Weights of a small transformer language model.
Size: 10 layers, width 128, 3 heads of 32, MLP 320 SwiGLU.
Each number is 128 + 24 x the weight over its row's rms, rounded and kept within 0 to 255. Layers, rows and columns count from 0. Numbers have three digits each. The size before them is the row's rms in percent of the matrix's.

# layer 2 attention output (transposed), 96x128, rms 0.0941, rows 95, columns 64-95
106:143105119132150109089144122146102116153125134091157135143161134132179107120120109170121144112138
# layer 2 MLP gate, 320x128, rms 0.0761, rows 0-136, columns 64-95
021:118098156113151165151114106110098131117138123109129108114148145158154141255111146153148133148134
127:120083136116137139113146115114165137102151120112117117128115120145128133138129150160123114148148
018:086113101140128154090135092146089117128097136143129102138088137111115104156120154124112127136134
022:138116120172163143129134143126148128141108126110099156105120126122081110013121106140101123140117
134:160109107108097121112101153150106127074169139121125095145151137200142129110143157147129135124118
075:086113108141151157151097135104114146129142156112123120102086136128093103134099125168128144160143
014:135125134140135083140128125086122148113133130135105123102158103145191109221124093138154143110143
058:145141141108096139171094132106111136119174092104109155120152180149173133133132134136134127155150
020:141109133143151133114116165119086147140088126164070127128113114129192092171107118182141128110110
124:142121096142132130140095152105154111095133137095096151127144196180153112108162199128079136124143
115:131117125079148105130121125135130115132100162135114129147129151101106133135111142134192116142150
028:131066126127156138092133149103124154118109131163104131153123119112215140174162114149150116146144
113:120120142160149118116101124128115140128114127104100133147107124139109139139135115134119114152129
023:126145127123179105142145126159127133170103130138144135146113123097111087156155138120120146097102
170:169095115137095124130110142111163137117179158112138078143144117160110100123142171142133169145143
022:139125135123136125149129110103117147126121126157130104103119110129107088190140112169106134118141
128:127159135109085147092135160090135128123171140112165130107133158118093132105141141143115100104150
142:132122112132067135091099171154107132137144155105167121168152139134135096143159123150129148111150
112:105065125122132110142157156139131132125113120085130140177122096144112126116137111158122140134089
105:110111120115174152129135164091139166127108129121147088130137123121126121116132089164138166169105
146:101124129124174145153191118122134127146102136115113189087080143095103107114124128135132165144133
113:132117141075139133117112132162150125097143127117103136151153105183118122129132134121159131107135
020:134106126143157111184145137150146131158126105155129128112086102143165151163138080148135159145135
092:101146155161131105131157089109142125133108088175092161136128129093099159116143086111144111148156
023:126143114142113109114126138143131132149138130105104134142125131133081125000125129121113122122125
080:108147143113134112064198131104151138120132121175176181138135170109106153117145122105132119124167
024:146148127111129109188133132136135172135129130114168132139103133152094143031154151138158140158139
159:101112109153136091135151113115138116170096140160158167127139139107116127113165111144188129144132
093:150105106134117108138077137119123150145164152092128077102125117130158139166136155144120150119133
107:157140124115073123111091144119133137096170113105092069157169145173110149165102146150117114112117
025:115081146125125096110134148126078128105118129143093161105147114145169116086127116140132106174131
085:144143161140134089119106127116151116108155113161125112126159114138132154111115094139143112151134
127:085124163157151122139165105129128140142129123101128143118131134126107157114150123142169137124103
139:112129112146142108133124127111151118121116122117135118108110171131155093118143137113096141129097
019:091145124155137112142088112127119093092119119137126126118162150140099127046128174132140167125116
030:132127130131129101088135117113135132090128116147109127117134123132146138000103125100123114135131
128:118114120164126091101106135129118131109163111112170120157159137136146119147125125138076142110113
018:150169137143128130104146145115163135145129155138100154132126152127047143030131113157144116151127
164:104107128160176116130143143129147128128123129140098143100119138124176161141088146140114150150160
125:098127125126195121157179098136149115171091108164119165108107149079116137127110102138132141144107
095:123132149154183091096163130138134152145103148137149102162128134130094121129163114158121133122153
029:142146127115083110133099122107146115095174109114110125140154125139139178221120107118117097147140
130:118127096102166109171182095138114104149115148130145123173169091102136142156093142157153150146127
101:168160110128122141163145136159126144122145115131137130102097125155110160132130155117150109088135
034:093120124105137169118149142126109133175124144125124136081084134102069106126112152143107150158135
025:154126134121098120104127141099123109109164122135117124110173146151177150076129131161148100113176
149:156114123108093130100079150106149139085186118126105112173162133190166149120128162117138120135143
111:151137126138171095127128127139150085153134122159144100096100130129135155118148104108141116074117
101:095063139163117106117124114143154082110115148103143134170150104135084096135148129158122146132072
159:150124088088107135107098154143114129085179135111142065155151126171140140138117149153123131092148
191:137124118114123100111141184105159157107112122088123120126142099119144111125117124133124158143119
031:151135130137142157140105167160130121118127161122154084148127110150187118182140115145136157112129
049:157128134108126153092132130122152117084164131126098120144160146142094185184123113135126090154172
159:141111129123130149137146119126165062116137103184094126129141126130115137129102132110149120127140
139:140143170135171166108114173166085141153116102138137095136111131126133157127131129130120124104128
022:146122136085107144111143123111127099149139127099144104101100143122139096120121169109156126110126
094:111122130142101097102105112089145116118166167152075103107174148157156091133121163169166116120083
110:159111107159135097121139112133153154113119105094130110125136135151103110133064123176110153172119
126:139116106139109142083131140174159119091158100155109150113107104142121113115158098120152114099127
023:140107112165143130176117146136115132118108135113138098134114086124188105056125116123131127132140
104:123132127133137085079128131120115096114155164078109128167153167171127114166138126179090142126117
073:126105085132123187125140152123127141120129127162156138150150140129138112152120147177144164132144
091:134163100149167125135125158106156173127108139153084082145125126144152109124079140177129141135118
106:128113113137158160122120121153097146153097166126155111115074125144115091122125132157117151134093
028:126117109144153147139126144149095151124087157143103117114065145152125111161152132157146167111177
022:127108100143135163160146129148145124178097122128138141101123120111118084094129120134125152073178
083:118116136144112142159117112130134136106148124114120129142154115120146121127120122149114142139131
127:131118164172132115109121154127142114092115110163186106149157156145141098130148141123136138102103
083:134110132097158117103135140109132137109129117165099159136088151124149139088128116153137130165143
022:136149138145149135128145141139129130123110117145139164128114141113125140255123118138118110109119
137:102107140140128150140134140109158114134115155122134122170115172122112075127161168179112162157108
019:137116112130122143133097115102123113135159117093154143088151112115132147000129111153134131162149
175:131124121097119144132095148138093150079167130108122098138152135173132122131088143150153120143096
078:124114138137146148114104140128122124119106165085045110122118163168146141119161148168132149165149
156:138148124085099127120140115145134118134144108159140115111145099123117114129103150153161129085087
075:158118116101103116138070156124102117107153148107136083167157112200135123177114148139130128106131
051:128106135133145140118131146158124110132112104106136169121085182114185099200149132121101111119121
171:075162147074094167124156124115131080118126119112086140116084114142100173135136107105116110151165
106:146100101102081109110127089178109105117121144079123098176124135157140134138131167143123134101098
021:132088121124138117191130097104120084108131128111096100139110116124108086108150168103134099137120
018:129104113081129096120149108158134102136129117138156142148109068161116112184118139118113155112128
067:175119133103062156124093134154103102092140166137095101155177095186166128117125150101156117124136
019:126122122127100158098144118122114122168102136098130126129102131121050109234107135100126132127072
101:157131164144173074090138120133129140157133107129134130141083110161156136121131122157190131131158
141:151085088141111162152128088120122131119118108103107166106119113100126069139135140112096127125116
137:131137122092115105105127151132135124081163074166169119130151145107146124110106094135154106103157
111:077098109182122113100133144117167121116126128152149155135081114141168093131187109148084140136105
098:132131116130159159122117128103152126075111124140085126157116106156124140122101136185136136135167
118:172115119154119085107154116164126104123109120109139071176117105118073111135156085110151119140131
071:147141139150152122071141150118130130114155134143121124111157145131182134135099124181098146119132
140:146145113136082134106086138123108125088196139108129076149156120179144120131127142139121113106111
144:110127112073116146127084139132105150101182161119130105136134132172135121104107161162132121146128
126:128116154126120146154097126127149106135114139114099118155144150115118133123122111162161158180086
094:134103100101168150134116141143144136151108157089115120135116109140151120160082159171138167141130
166:132100124122120131148125110162127057124157121136108148140131131109132132110153141158140119138120
028:123115122099153118156125129113126132102111153143141094084105103141106115005119120151116132145132
021:168095159127143076124085123135115102156117149120125131095094097076161106098121136158168134133104
097:141119123137118110119113118110173091115162112122137117147161115119124173147073104149148144113138
137:153108089146140128153125128186136103105168130124117115119147146128123115150161139152121179117073
162:154106099162119162115099122117167121127131133130110138109102098154095132136160155108146172160135
132:147127110098108163116081151131104146094160111110096067137148139204113125132125132156111135123135
032:103135117113136117153144131128151144152121144160121130129143135121117135255118155185126142116112
072:115143174107061104105130150120176138146117118120127118161128136132162114175154111157144131089129
100:122172142163085142099162145126153138123123097122149114106108130141100107112161066127143093123143
021:119129118139118126156139120100145128144143157103124123095087121089177096197124109129163130124121
148:117133135107145146159185100147143079141106107178118135136107117119107142116098121164154138170140
128:155100148128114125125135139156124120064157131119127117156155123142151129125130142113126109148132
135:118148121126113112154138119123127132104127135121146167142110210090130114110160129116118113143123
068:125108144126083089144131108143130104130132147121156167163129096105067167083105148084090125118143
123:150110130119087137129087087141126115108112117108074114154120105187128159126106120113148134183124
132:164142142176113130153109175082135147134134070136129108121116084209124096137109118114139153121113
142:104130170145175125112176112146151101162091097129129153103093138127156107118141127154147134152106
137:148098101100110149129115115162125138141137142109169140132139073125090123140117133171145142135129
156:158126116108130092140156136119112094145134119131150146169168122112115089129104111144153131096115
132:126107073110139117136084130126094135136121185106128076154100094130123098138091125142153138130126
035:150124152120117134132123092096147110112141128138159093139130115090139119096129154078146111124144
128:115126143101142171126149124128140074115114112109066125059108106121142130119143096102126138111123
090:141163148146096117145110101144104109101121123093112103169144118186132139179183102100165094128136
093:127135145137115149125109181084079153116128122127140109163151141172131129122156121095168155123133
029:121137148115128113156130104137171144141148100155124151118129121115127135219120123147143158157175
024:134135127129120156154129114124104129157113141100108112130103139134086113000121137129132131114108
023:120094123125146162143144138151118127111105102121130122118105129132122121208157141096112135106158
019:144170135123084128171118111120145135136155123166150109133114114134078143154112115147136137101113
125:155154108096127108122110142138124113125125143090111087109145128158141093171111108144184124116139
026:133143113083115136112137124155106151145140141113128109132110134138075127101142122127112148132092
131:170098112152122124115092150128124126125146121090120116146166159148124120125142187140081165120155
172:111180114120098119090106156104113108135117129146103114117121181156163138123133082149155092103121
087:141120104170104153127100172148129137119142138100202119142114093146168113119134115122121152114131
021:145130132120079144110122140140121131125143144149142132136102128140116128153095142126126141135134
141:153132096097091116122121131172106098091149144108126091141116099162122120143135148149103165139134
143:161129080077130093115102123155118084116153119101142104147122113132125121136142121123116124123132
033:125125114177098135134112119099118124132142136133114140126160113150096096000140114166142116099099
040:130101147133152177109152126125119155136096136121131161144121155109074149210115173130153142150110
103:140137150097126124091131168133125141082182130135166108152163115134141111117154164159121114124100
101:164163126125082124086142162137100155124189134130147104156154111165114123149126122127108121083128
059:094128138105168137189147118134097139097094107146137159126123151110139125111141112176164113144149
022:138107129135103165133144136135128143126136128155123153131110123112132127056110141091116146090101
# layer 2 MLP up, 320x128, rms 0.0727, rows 0-136, columns 64-95
023:124164127124078167088115143131103120136123121133130141137148153176090108074117113125132124113121
130:128132122114129132111124086120132131123137122081107117138159119112131155131115146133134119165168
022:134119131135115168073130147107109157134137161082117144130148118134108108255151135132116097163105
017:162156125110126092123105116131142126148109166142121128152125120130116139141114121144134126143116
130:177131106112098118122091139144109119102145143112118096111153142175170178150135146120132126144103
079:132136104144155182163130124122141169158133120117115118105135126116134119096095144162135136154120
015:132146091105126068114144133136125112142146139164128121129146119132152153131123115104118133154090
056:110140147164153108113144133096140147137128126138072166139154153122105128127120089137167128131164
029:120129111105123097164139114127153140149110122104108123139116103141109135000118136129117133137121
124:102144160128112140146172104118127125132142126130115137113116108095101082156082112146165140137100
109:110127134155146127117132114107157130077138101131128153098148141124110139116128136102132131114108
029:127173132151102152159111125133145125154140148087123133117136142169090115145131106170116152107137
123:142157149168181075107143136126135103141160144151141106079130135145105122111135116130151102140152
024:135138083129146116097116155141156147138106134113147087145109120086169131098107138151129129108089
166:173122118141107133135088136111139149140160125109153078155116128174094119144120140122155155117166
027:145141115106145148168141122154139120155105130124149093155134119119119134140103158158109114112117
127:152106081105128126093140176134147169127145129125126111118111145128171124126128148172099162087145
146:103114159106185182159156095131135152096132122121097140093108115113137165136099133096115141170091
102:128152130159139151138111114109151107120141123175163114084110149130112112122099180135172138093166
106:158147152133093118129125088153123100127141130142134146134108140139132154138121157084139077083161
171:105128155150134152132134130170134147128146124090118138099109101187135130176146104134105118137108
111:132113122113140133090137134151121155129146164097132108102131168087169130125159136123101123131155
017:131124151157128100213089126116160121080128127107115103133140119125123132125128104106151155111151
111:125157140168118092129122128134088159097149119081155135152102141134109168169129103101161121131123
021:130107168120102130148113142140120114115134119126144121088129104113116103111115117124133133120113
082:146142120187103156090128139137131120172120103154135148085132133133152048140155102107091124119096
030:115127134115122125120135134130137139108144112153111107156139127156134155242148135115113126153187
163:100093103151129107138140090121150106162090132149151173128135152138125109134162121147177135157117
104:134157141103082131104154127159127098094072116156109145160132124127085115113142099087132093119111
110:124136141126143115161139150092126165124117114152084153150136120100122133113123142127160131112142
033:137138140131136129136130132112147120110152123106147104130145170152130164133131133128128129120154
090:102105161172139138136127097128147167147083126089128172127116130154117114149153092154134137128111
119:159150130130079093107105151147132097113184089137161113153200118120149135107142122108110102106149
124:154074130129107117119127152170113135109152148140124088166160109118139117144125134179129149123143
021:124162143105096155089130131135109113089118181130181098152144120118148112126115153118154094095094
025:113130128126126134162122126106122099096125144124128136115131147100106103160138148086156113154181
135:175139100115100093097078135103143126121164143082141097173143158138133091119097160116113137143093
028:126137108101112152135154134141129129142130130129140130145131120140096130255117132138102107143119
176:117118105159175109120132137119146117150119157099132136104155125123145148146077138127139160153175
135:169089103120119110137115133128135110139160080113171072132157091114123137163122138174130141113188
095:154098094094124170126110136153083126107148152118170093140139101133157122144142138127120147107103
031:105143091169117131134155162141091108150147129092133129127137177126123128004108114123107108110114
126:132096149155112139092096150134145141089083114131081131118118139148145105099176151110110126135127
109:116150109120143129136148115127145133083162084114132136137130156124157166157155146127147108109154
040:129110131137134169133104120131112130108152125126142114127148109159187085077119164140119121124130
028:124120148104160154061149141152134122112127133126115109123088120134124143167159125087120137166127
159:139150147115125127140143110097139139111132103138109156138131165106116165160132115121159105121155
103:123189134134157155137150112146116114155130134156129129105124114118089152128113114077138121123101
100:176143108124149109140132121115093160127138120123107109083092148089169130118114127129107112133149
165:126097152157152142157155080131155158147098128180147165132126137107114103094137131134133151165120
160:135130178167130117107112113128129111085162116122133113130108129148162161113168136092131096124144
033:110136145116158109103137149137100133138142137122119145147153157134169159068158134134142122142159
046:131093155088091124138119144123114140084148141132140131145109097125172124069141176125111137143133
149:160147127139141152150136122117131079137107113133074135114134146140105154134127114090138095129150
139:097137131141160129130157131157100136132128128119090159098115167138125130137090180135080144132143
030:134150123097143132132137129124143123106136121137135109154136135126128143000118155151126133127177
097:136135131143101085106074134115125111114141097202127076153144080138149126108123132132187118135106
118:138099162152163145120092176112132146101090150137138110141134101142175126147169098125148132123088
121:132142125142104114110141141110155124103147108175123137129086138141105140136119107101156111109160
024:127123130123132124069135137154137133160112127122151167095127098085083089084109095107118112135095
117:094117129131145123115122142128125125114110114161152119162123106129082108115101127143133157171121
077:104125115133104126143122111119099122116126103156130113104139115098089092103113125100126086124075
101:100121102130144114160094118128117107136137178154124062105088126149090141153099150128134133133130
113:120108169147179162135121123129133118143106097093128134140142141143128162144198144107116128108107
031:142149143134098126097109128094106131117146133090112114136179133168155149208128117134150130130097
025:122137147125144153113119142109150141099161096100164164115173179118121158168138097119135112154137
092:124137121116121087163094207097148135131150151111136129136148095109152107143157120139123109126091
119:120109087101128142141158118122134142135126112129086142114125091119143130134117128159111158160138
077:172116139142091130128118143139161179141162094142120099148102125139138163087117093147132132158157
022:110151121129116155139137129120139127105141119139122138135106106119102109255106128103116143134125
138:113134176106118127151113144108146132131100165140112128187116136144136113128165147149108130149113
019:146114143168106110139119119143134123152137115121138157150141108124111118058151113153118113112116
160:114107114128143138146142094148153152157071145134132150118082105069111092101128128107087153152144
084:144163099146135104125132148116122159177121125144143120103136168109122135083081132128132150110058
153:158137128137123085143158107113086078117164110125129117172127110151103108117085153112112129123106
088:160122123168103074160133117094177124136133093130153122149096120147108104084090124093146117092137
057:101116103099162148141135100152102122155089129143110117127105158131085127097105155108111149105149
166:108158146087135150135180121120120080125128083119082141104074150142142156131118094103143130158148
118:120109083138165147081127108130160128163104101148139158098114122117118112116116124119117114129169
026:138080096131128145089116117122140128128124167103121098136114111151126116000118138117126150114116
028:130144103141112125138132117130144112157141127120143136110119135151077105000118141098112160119124
072:107114125083143163179117144098109138117123147124114109096151127158110127089135138170129149102123
014:110108112131111155115122134155119165125110094144146115156112124142196150150120166100114118183126
094:094140136152173135171145109122147140159069141149093159115102135103119139118080092148172121179137
130:125132135102104111109102152127111139099125143097124075169147134192121155135111152134116117122136
136:131149083118091104106111130099134136123136115118139116113163177126131114126099125105085119103162
107:154112131087111133155138145123134111133150131103113105121157128103118125116095153129140137145125
104:096144130139132088118168109118157106108157093174166168122143151119085148141138112123128122111189
112:151134114141126150149095153132101156110153172097116062129131111173091121157129152157098149115116
078:109127164136135101154113138087159158094100124150120112152125140098168147103180139080156126148107
156:140103122139159094105170143114172122184107095137169158141132102128135102135147137143137139122173
143:133102091152161127115165139117175159164094140158140143115081136074117096109129123161106148143126
127:111133164117093134173105120102139080142086142155120096136133109138079119142125109148168129166082
096:104136129163098178136122137103098177124130134111119122084089144136143093123150102134102107138124
149:105108142160178123127111152120121148094125137091080133113132162140118129106125124115081135145137
030:145140122103128110095110138138153127104135137117147126169141121157185162128126123158149128103149
026:128098117101106137101115127122130115096159125130112116141137150158153126077125140165142121107153
106:122096140146111122118123122101168123131117139123140135099129103146106117107107149145124127165124
120:100103175110111137127161166097125168139119137157202119130123115120123105128136122124135106142152
180:106156155087127095149142134138089148127113132130157121143166143100166143128095091142116073103124
129:131151172138146106146134143120091139089166111112127092152121156142123146126167109132125121094122
038:128117124105142095103124110145121127123115153092108111124106091137167101255129127146130141123108
074:121123118089121143120105125110124120090175144124120111139134143160136174098124161146121138148158
104:152162120105139135090144134111159143095148094129127159130161151130134156146125111118151081115144
026:133109158087121114088114150138108115122148144121107139108110135107109118154110131129124130156109
149:089162134106103151152145104131135109148107123125097165132112117084125159092107083172162092152148
133:168112129117130133109107098125095132115136124061102115101157180133144131122141144108144100142125
123:135149130133155109128125140124100151131110111163162177134076148091153147130180070108129084124139
066:158127128106080104088096165176113127105161128111139117166163126144130115082141126135122111090090
120:105127111130153123113155167141120142159132159112190123102142131116128117124129135134117108077125
131:113061114121145134099133175160159152087175100158193120142133155145160153124156134157140138119159
132:074115120111199152148145110148156118147070123144099158087058122132136119128122141167142150139123
152:130142136179149132107143093148169096133122090130113164082104168093144144126131133079107123122117
166:144151101097120144151157146128108128157145088146137126157138125130127099112109109168131151098085
142:161141155101120128101113139126149131100143086104127142171160152143159156108159128107149098095129
036:117102132090131153106114121090115118078147134121116138115142123136146142106141152129162111145161
123:151158167095104146160152124140107106124075131154104131101130124117072143129090089102153130132170
089:107142149133107117117153134090144124128121085144128165133129142101107135151165087124148100125125
105:095091150112118155123103182099090169100116140115107083147135098151141105143159134144123152135097
028:151161113119091117134124136107165124148132137124107109117131103142108133050117138127139136169140
021:110116103122131130052140143110144111149126141126117125121131128130115141197093129114091114137117
027:138152124126089126147116122104109124134163146084107110129149147170087118191104148133146133120124
028:107134122129131103110144100128153123133134118167110112128133108111142161000146135112114134148097
120:149122118098089130123105136159095121123145153101150052150186125165111113148146138141126132137123
029:171116137150131172194120118143144115150099157115155112103102110138160123093129128087125141119091
135:072125143115176141118166112131139134135138103184123113113093088114174136107112085132163128152143
152:156142129116105124120120179155113127090177132119158109158137131133114116121174115119119122083118
077:127134083151088102103091119110173104152128147133161119139162122138129112139145164122116131132100
024:126117123128152118172115122138115132124116100161118134110149112110172148255155081127109128125136
144:159148123079097136085101142147114121112143141108110144105097101149112143126131118133146141128166
139:110091158163121159147119105117143131113111133090102118151129120133108097154132140106133130157094
032:136159116125127111116128147111146125107160113126151105168149118139092167204129117137113102119129
040:111076118142153111169138131123148134151095143120116122100117133104107081150122128137119109132107
107:086124128125155160139130114094157082145093109159135132099107091124086126157090111113180167130152
107:114115122151132147106112156122100134091143162089111118118111154095128106089144121130101129153105
061:095127123105125134118115161102107127119135099109074181110139148104154154066135124117129106164162
026:108143119139120112141135113135137137132100098135105155128124135133133139063118096138148113111117
# layer 2 MLP down (transposed), 320x128, rms 0.069, rows 0-135, columns 64-95
015:188176116085123126152128135216107120112145144157128116145134124141126130120141137123165137121114
124:112166132158141120114131102150132170101144119095101129141189143120116147132134152098106097155113
016:091110096140115110135147115009144134138154130133082149128113126093097131124147124155129128091106
016:142097085085133127125161136131128133138110132096093089141095133154118096117156110145168084146108
124:110177105116147130136113113086125150158127128136095116103133147155128120129102111097113059137069
072:109101148123117154125147124095101110144129116181082117129138106170138082142141111139110106115123
011:137149113121160142143132134093105101096112144155103131125154150100136142159127100134081146133145
058:140060081158115137131161090171102141150117117128105100142144129117133172111091127103141172095115
019:147118062129128088116154149183149151142096104147181126108097123120151096108137150126140141110158
124:148138131149171133147168120122128101084133129100096160142128141127115090141095127135128136145152
108:097091143096135115154147144148167145076104139114112086135112131070104132138092149082141138129137
016:160154122169120122109162113107154161147139190116158168108116121185141114123108113120124123155128
122:080135157092153086163124138084172110105168133085123143081093126119116099137119139109137120144139
019:141116105125110119104136116167139101116106113144093120153100129092103125136087120118143101142103
171:147157106124101136137077129052161165139184127136131115142103133159118128126110129100146125116155
020:088113088131093128165124119205158150132138134126101101111118117148115126150093103093093122142110
130:114169167127136141105111146143131080139144119147141134126155112121111121145155110120108050156128
148:131092146110130113187116124137119147125165154099152138135128119128120178077116129091142129148112
099:147081156138148095128087168110147117108128141092133129104130104167085121111136167136157123112138
105:075141145137143121114110123164192133120161146125111162131122134144146145087164167148157171168108
164:172096122133137110126108115086135145108119128124179098161120126087113122127133158117153180117147
115:101135096144144139135144154152135172124149147110126122118125151113136120102125133114106169139122
016:126150192121107146094109121138057120133119158122126119120138144122064170122106145131102110086117
104:130119119129121141098153118177130077071143173137142076149175145104120118128098128125162165107130
012:108124145140152161134088106136156171138125145122106093127145115112141132119139124146142133165149
077:194110104135138116136112115108069108125182113131103114102139120140163125126135101115127127106120
021:196109129126100106113119144143152156101153164156114110131099152054103115114139136150104133151133
159:119208107096151119178142134022106154106140126151094142104139121098106121125153151134089066124125
096:078132099118124149128131121142148162132147130124094149113091144111133100107103103121132146145128
113:181121128150105125136145106186133132152106150102124172136158150068131119116134141128159158099159
019:149166099127138138130126114141116107129134136155121078141141069099104105130120105152153113159131
087:160131132146156109115139123091132148141126134115164151169134125196149137135148089159136093099170
122:111077148127127142141134114139127115161147136117126170112110128111123159089115122138105098119158
138:132093105130119113112103162110154125133146139108163101118118175127166108128144152112079168135102
016:141124145136120151135149155122149149103099084109122128106104158147119117157145126133124090166134
020:135075131107114123107138135136116164090129150153124088173143118136108114105105133153151119160116
129:129148135120127059124101129067176116148129138090180119187126149108116118145150161138125139144085
014:146088158126079177120139136100118130091121175136133135138145157106126118127149131127093149129143
160:180140126162185104146123121139148147151106138101124176173118109158118181168116126124131115135147
133:094152184153159118124139118138082117133132155101139161158152172104119126084107107124101127130111
103:123113106138121159088129155180128176130120120121150119154146115101122177160139134166115178129093
025:109093142149118127104165135105092112141116131113139125108166075158131119139109111199126111155110
134:092101105097180134179160120121124118110080143124095139194153104114113139117102153129157161144112
103:143128141094103107153136100089118119151151166154146147095093129129112127084151164152152088124130
032:167146166157134119118176165174167170132140087148120160122119131123152129093143101103106187109151
021:131129164093089127165134101113126161117141125161081124116108130082087124135096127108161148148121
166:144126149120103147108162098163132134174078152088093166082133137056143122114155091114166137154154
102:074141133122106121132151147143105177104143137097140158138182156102125123125119151122110129140127
113:136085085132146090085115150204153130096115104127104134093093116120130121120132157145124164133093
150:117088140110118157120076139144127127087165152145168080176136121190165153120096139125154160112160
171:177141161142134146108077139125172157126147111090128138152109139172179165124140140139120146154122
027:182138134118152154137136110182155105133115158119142144087150109153140143147121126120115108116164
041:143118108065133150121117155129140160134160139091147112100117103124132105098134114122155156177112
158:132192131118126127142098147113094126139113146102124102086133162111133118115162101150115102106135
149:139126193145128127124091170135146150127140091169162106151111069143154136134181117112165100114108
016:149090137143110110138149131147115167154126158093110127186118109151192138163110159119118120131124
094:090132168140109141134112132098136093126122096151129082157138100108099128133092140131145081151116
112:146088131120161135143069166066121132121110158130137105121117117155146123135172105139139142128095
123:134153142140084160111112131118156108132147120116147093110102099114114111136119130108139075131155
018:105134137126117112102139117107148123160126120103155164151125106097125113085095125159155119118165
105:069086153133155110125093151136123138118089124164146148130103107123123142115112116129165142144150
072:078117138117143112126132084118109127142062120185121108134106076131160128143144092101117122135121
090:130103145106133124079115100131135097154138115166116142127099133167151116117113124127146103150130
112:122140138161144096147144154132142126102085095139099117110127091107147143127114135101105170167139
022:121122169133128146138105115061101133108097136136132110125101158158132151111171134124145106119140
020:118155122114145119130102116070096137098114139119145120120116110135151105143124118114128096145115
074:143080152085102132137103164148109114121134156125136100130128092100169129132121125126137138129135
131:149068164155158084118158150117167105097106100125137125164150147124157127133160106115130142136139
073:109106130168144127084129147182133136172157135130134130101157146146141135084146107119110156161150
015:111143142124113126156103103194149110166161110100124109122107098119123104128140136209124067111151
156:138174140078114108139137108151113148130152154155102137117115118147180173140115092117154122117133
016:089120110110165115128128132124169109106152129174109131112109151144072143141164131169161109134092
155:163104128090108175113118146146157116120157138107160087138131103110122160135151125143100146099123
079:126092127134163085149130089081146110101133114130168148106119130129112105131084154088093132119143
152:160171138087120128072136116106112155154140111142149104100120091144095129116123124138126129102114
080:124147110143150111130125139080136122184123129139115157145101111166109119190137161093156141100138
043:092138127126139143130143116169113110107112143154068123145108095090082113117136161060160122097155
149:151130109136141106109083142105127155141137165132165121165165113137130105129128163196153108115123
107:141090114145138173120177080154120103128112137152153132124159111117120114128127120124110136086144
019:096142128135127114139147108141144132153086126136125139108137091181144087153144103111109067104142
017:144100150146128155151128136194119140152119102109113144155135127160116171109108110139136166123152
070:094159103118112138112143125195174132110135085144143093159107104086135118094112123135104124131112
012:148131159131141081152111117188092122143135086119137133119146123155135139131138142174077112113102
101:087139144088134135129099110092179133096123148123158103111102118142136102130129101163130121145147
131:153144106099075144108119174146137123093141129096119083150108124118122120134160142131130158113136
132:150181100180097115144177137120128105165122133133089147117109121117163138151134125166142123137115
104:122076113119122097114114169183178083112135099122145121153121126134147138130165154166097170130150
098:114092112165148108143160119149154109060145117111106120130136152108075110123137146109058131133116
122:081133055116117123163101144125095151149138129142128100153098125156097130150122126152186122151107
068:147152135137127154130097123184106187105085149181114097145130141132135115128154128095129200098104
143:161122121156125137112066152185159125150149118097123094141110132145131143161125149126102144092161
147:157090141128129153098098162125106134129157127131138070141134115182138131159127161114131107096154
128:084151161123098100100111122145101117132123118130157133149128103117085115159125082173137103119114
094:105107148101107165136143150116119122172074122158097109143106105108121115122143141104091110105141
165:105116103114124155140104141146143103156142130174078160133184145122155143102131152130139096154120
024:125128135079104130126110115125107169116140152187123108170123136107145108133124120125147151115111
019:151108148120161101147120089052095134085155160149130138136146133127095123157150122137098140113111
101:147165115136111118096135109172130183123087079115129114170101138130114083155141139095107110146088
132:145094099138136117136149161251138135130142147122149118116149132125107118124167137123141168102109
152:110111118090132122155149123152074155100114133123116141135136173137131125122114133162111144113094
122:117168112133147080145155142047087150134177113138129157129110125126161157122146150115121124151153
023:167091148088111110137117150176136142167140150174114099145118130149160092122105148149148103156153
068:107140165133117135151122175145137179104090164098122141111101141107148168149152128121188132134148
108:133144121122104139148133117139147115115127132135170070153148128155143143145123105141100113105106
017:149116152090137152165144136090135125107100168114094113167135146165130155115174100132120103098113
160:132156144171095125090090137155093146133149121099144131116155148119156082144165137138085116109108
132:147164076087109128105100084109122142141129105118086114087103176135135138126125138115139101145126
134:112118131123163136126123147122130137131173127133119094112122071113118142131135096162145141112125
064:156097113084109130142120151122143148177117110166137121151151098130152111145114137118110158113158
118:092093087155152121156144160214132130098135070139143105103109116164159123129144143113105140091094
137:140106123158114125148091186081183155124151076134117097108133106202128112142139127103130157110135
136:136135104131138104150088123047119140084108103131120089162101098128137131162139146109111108139163
145:146105145131151135147146110052119152145108152139125150144121129112138130121109128106082161133131
156:171164131102095129077156142147082104154152115163161099107106122129123126129146096137125117116128
136:095110140160148126157119152125113148112110135099127149141167104118154121121115129130158151117157
030:108118106127134120145140127149139124132111086104092145166115122107106168158142164170121143128121
126:114132134116125097159146138060116128147136149144191149183157162146132132112104142155129142127146
088:150110144100087123110128151157164133135086149171127121163118119159143142110155152152087147127174
116:139160155125141147131114109000109131133134112137110133162127145121125129136128133098139093142145
021:163100174152142149163112131158122091143143180099122100142154149149147112137116126156100088146122
014:146159109111170108106113138146141130113094084097117124118092121157153147078153137152168101070123
018:146144156135167108129155135091132152144131103114123096144132116093140113114120129133128130136143
015:149153129128131129135137081096140148137104128137076124115145106088065148102119133132156101110105
125:147154089123177140107123130136124111104122126121113124109096128159128112111133138100170138158126
023:087080141180136119133129112122082134093106155090141124146135122140089142106102110113110118127107
140:103128155169169119129119129193140142095132077112125096102085111123119108145117088096145136123168
171:134142120165145142118155087124134133118076119120097164102147159122132113159093131161135129163136
076:146162115128116102125144114150098089150116132162103121152131158144119139167099151164158103114107
015:121187160125157166137140111104170138114167156118156110122160117087101107128146084143099120173115
149:145151138109135148142130110056156138122128101112093178088112136128100078120124123119155087119134
147:104071135127135130119090116148140099146119127123139104163138135136116164133139140133124109164108
023:106157135074134094134150128149135100098095165113087123154153121160131181131108134110137095123133
031:103088134097117135120107093137093131136116163086120127137110127097118153136130137118186165157075
108:147039117130146124106118119074147111125073095136115128102094089111091133156152096150175147112167
110:132085167134136101148149137091095182079132148084171124148107140123098126121162096142078158129111
060:083165116161115099121116124169112099083105087155121098125126114122129170127099142149147132112112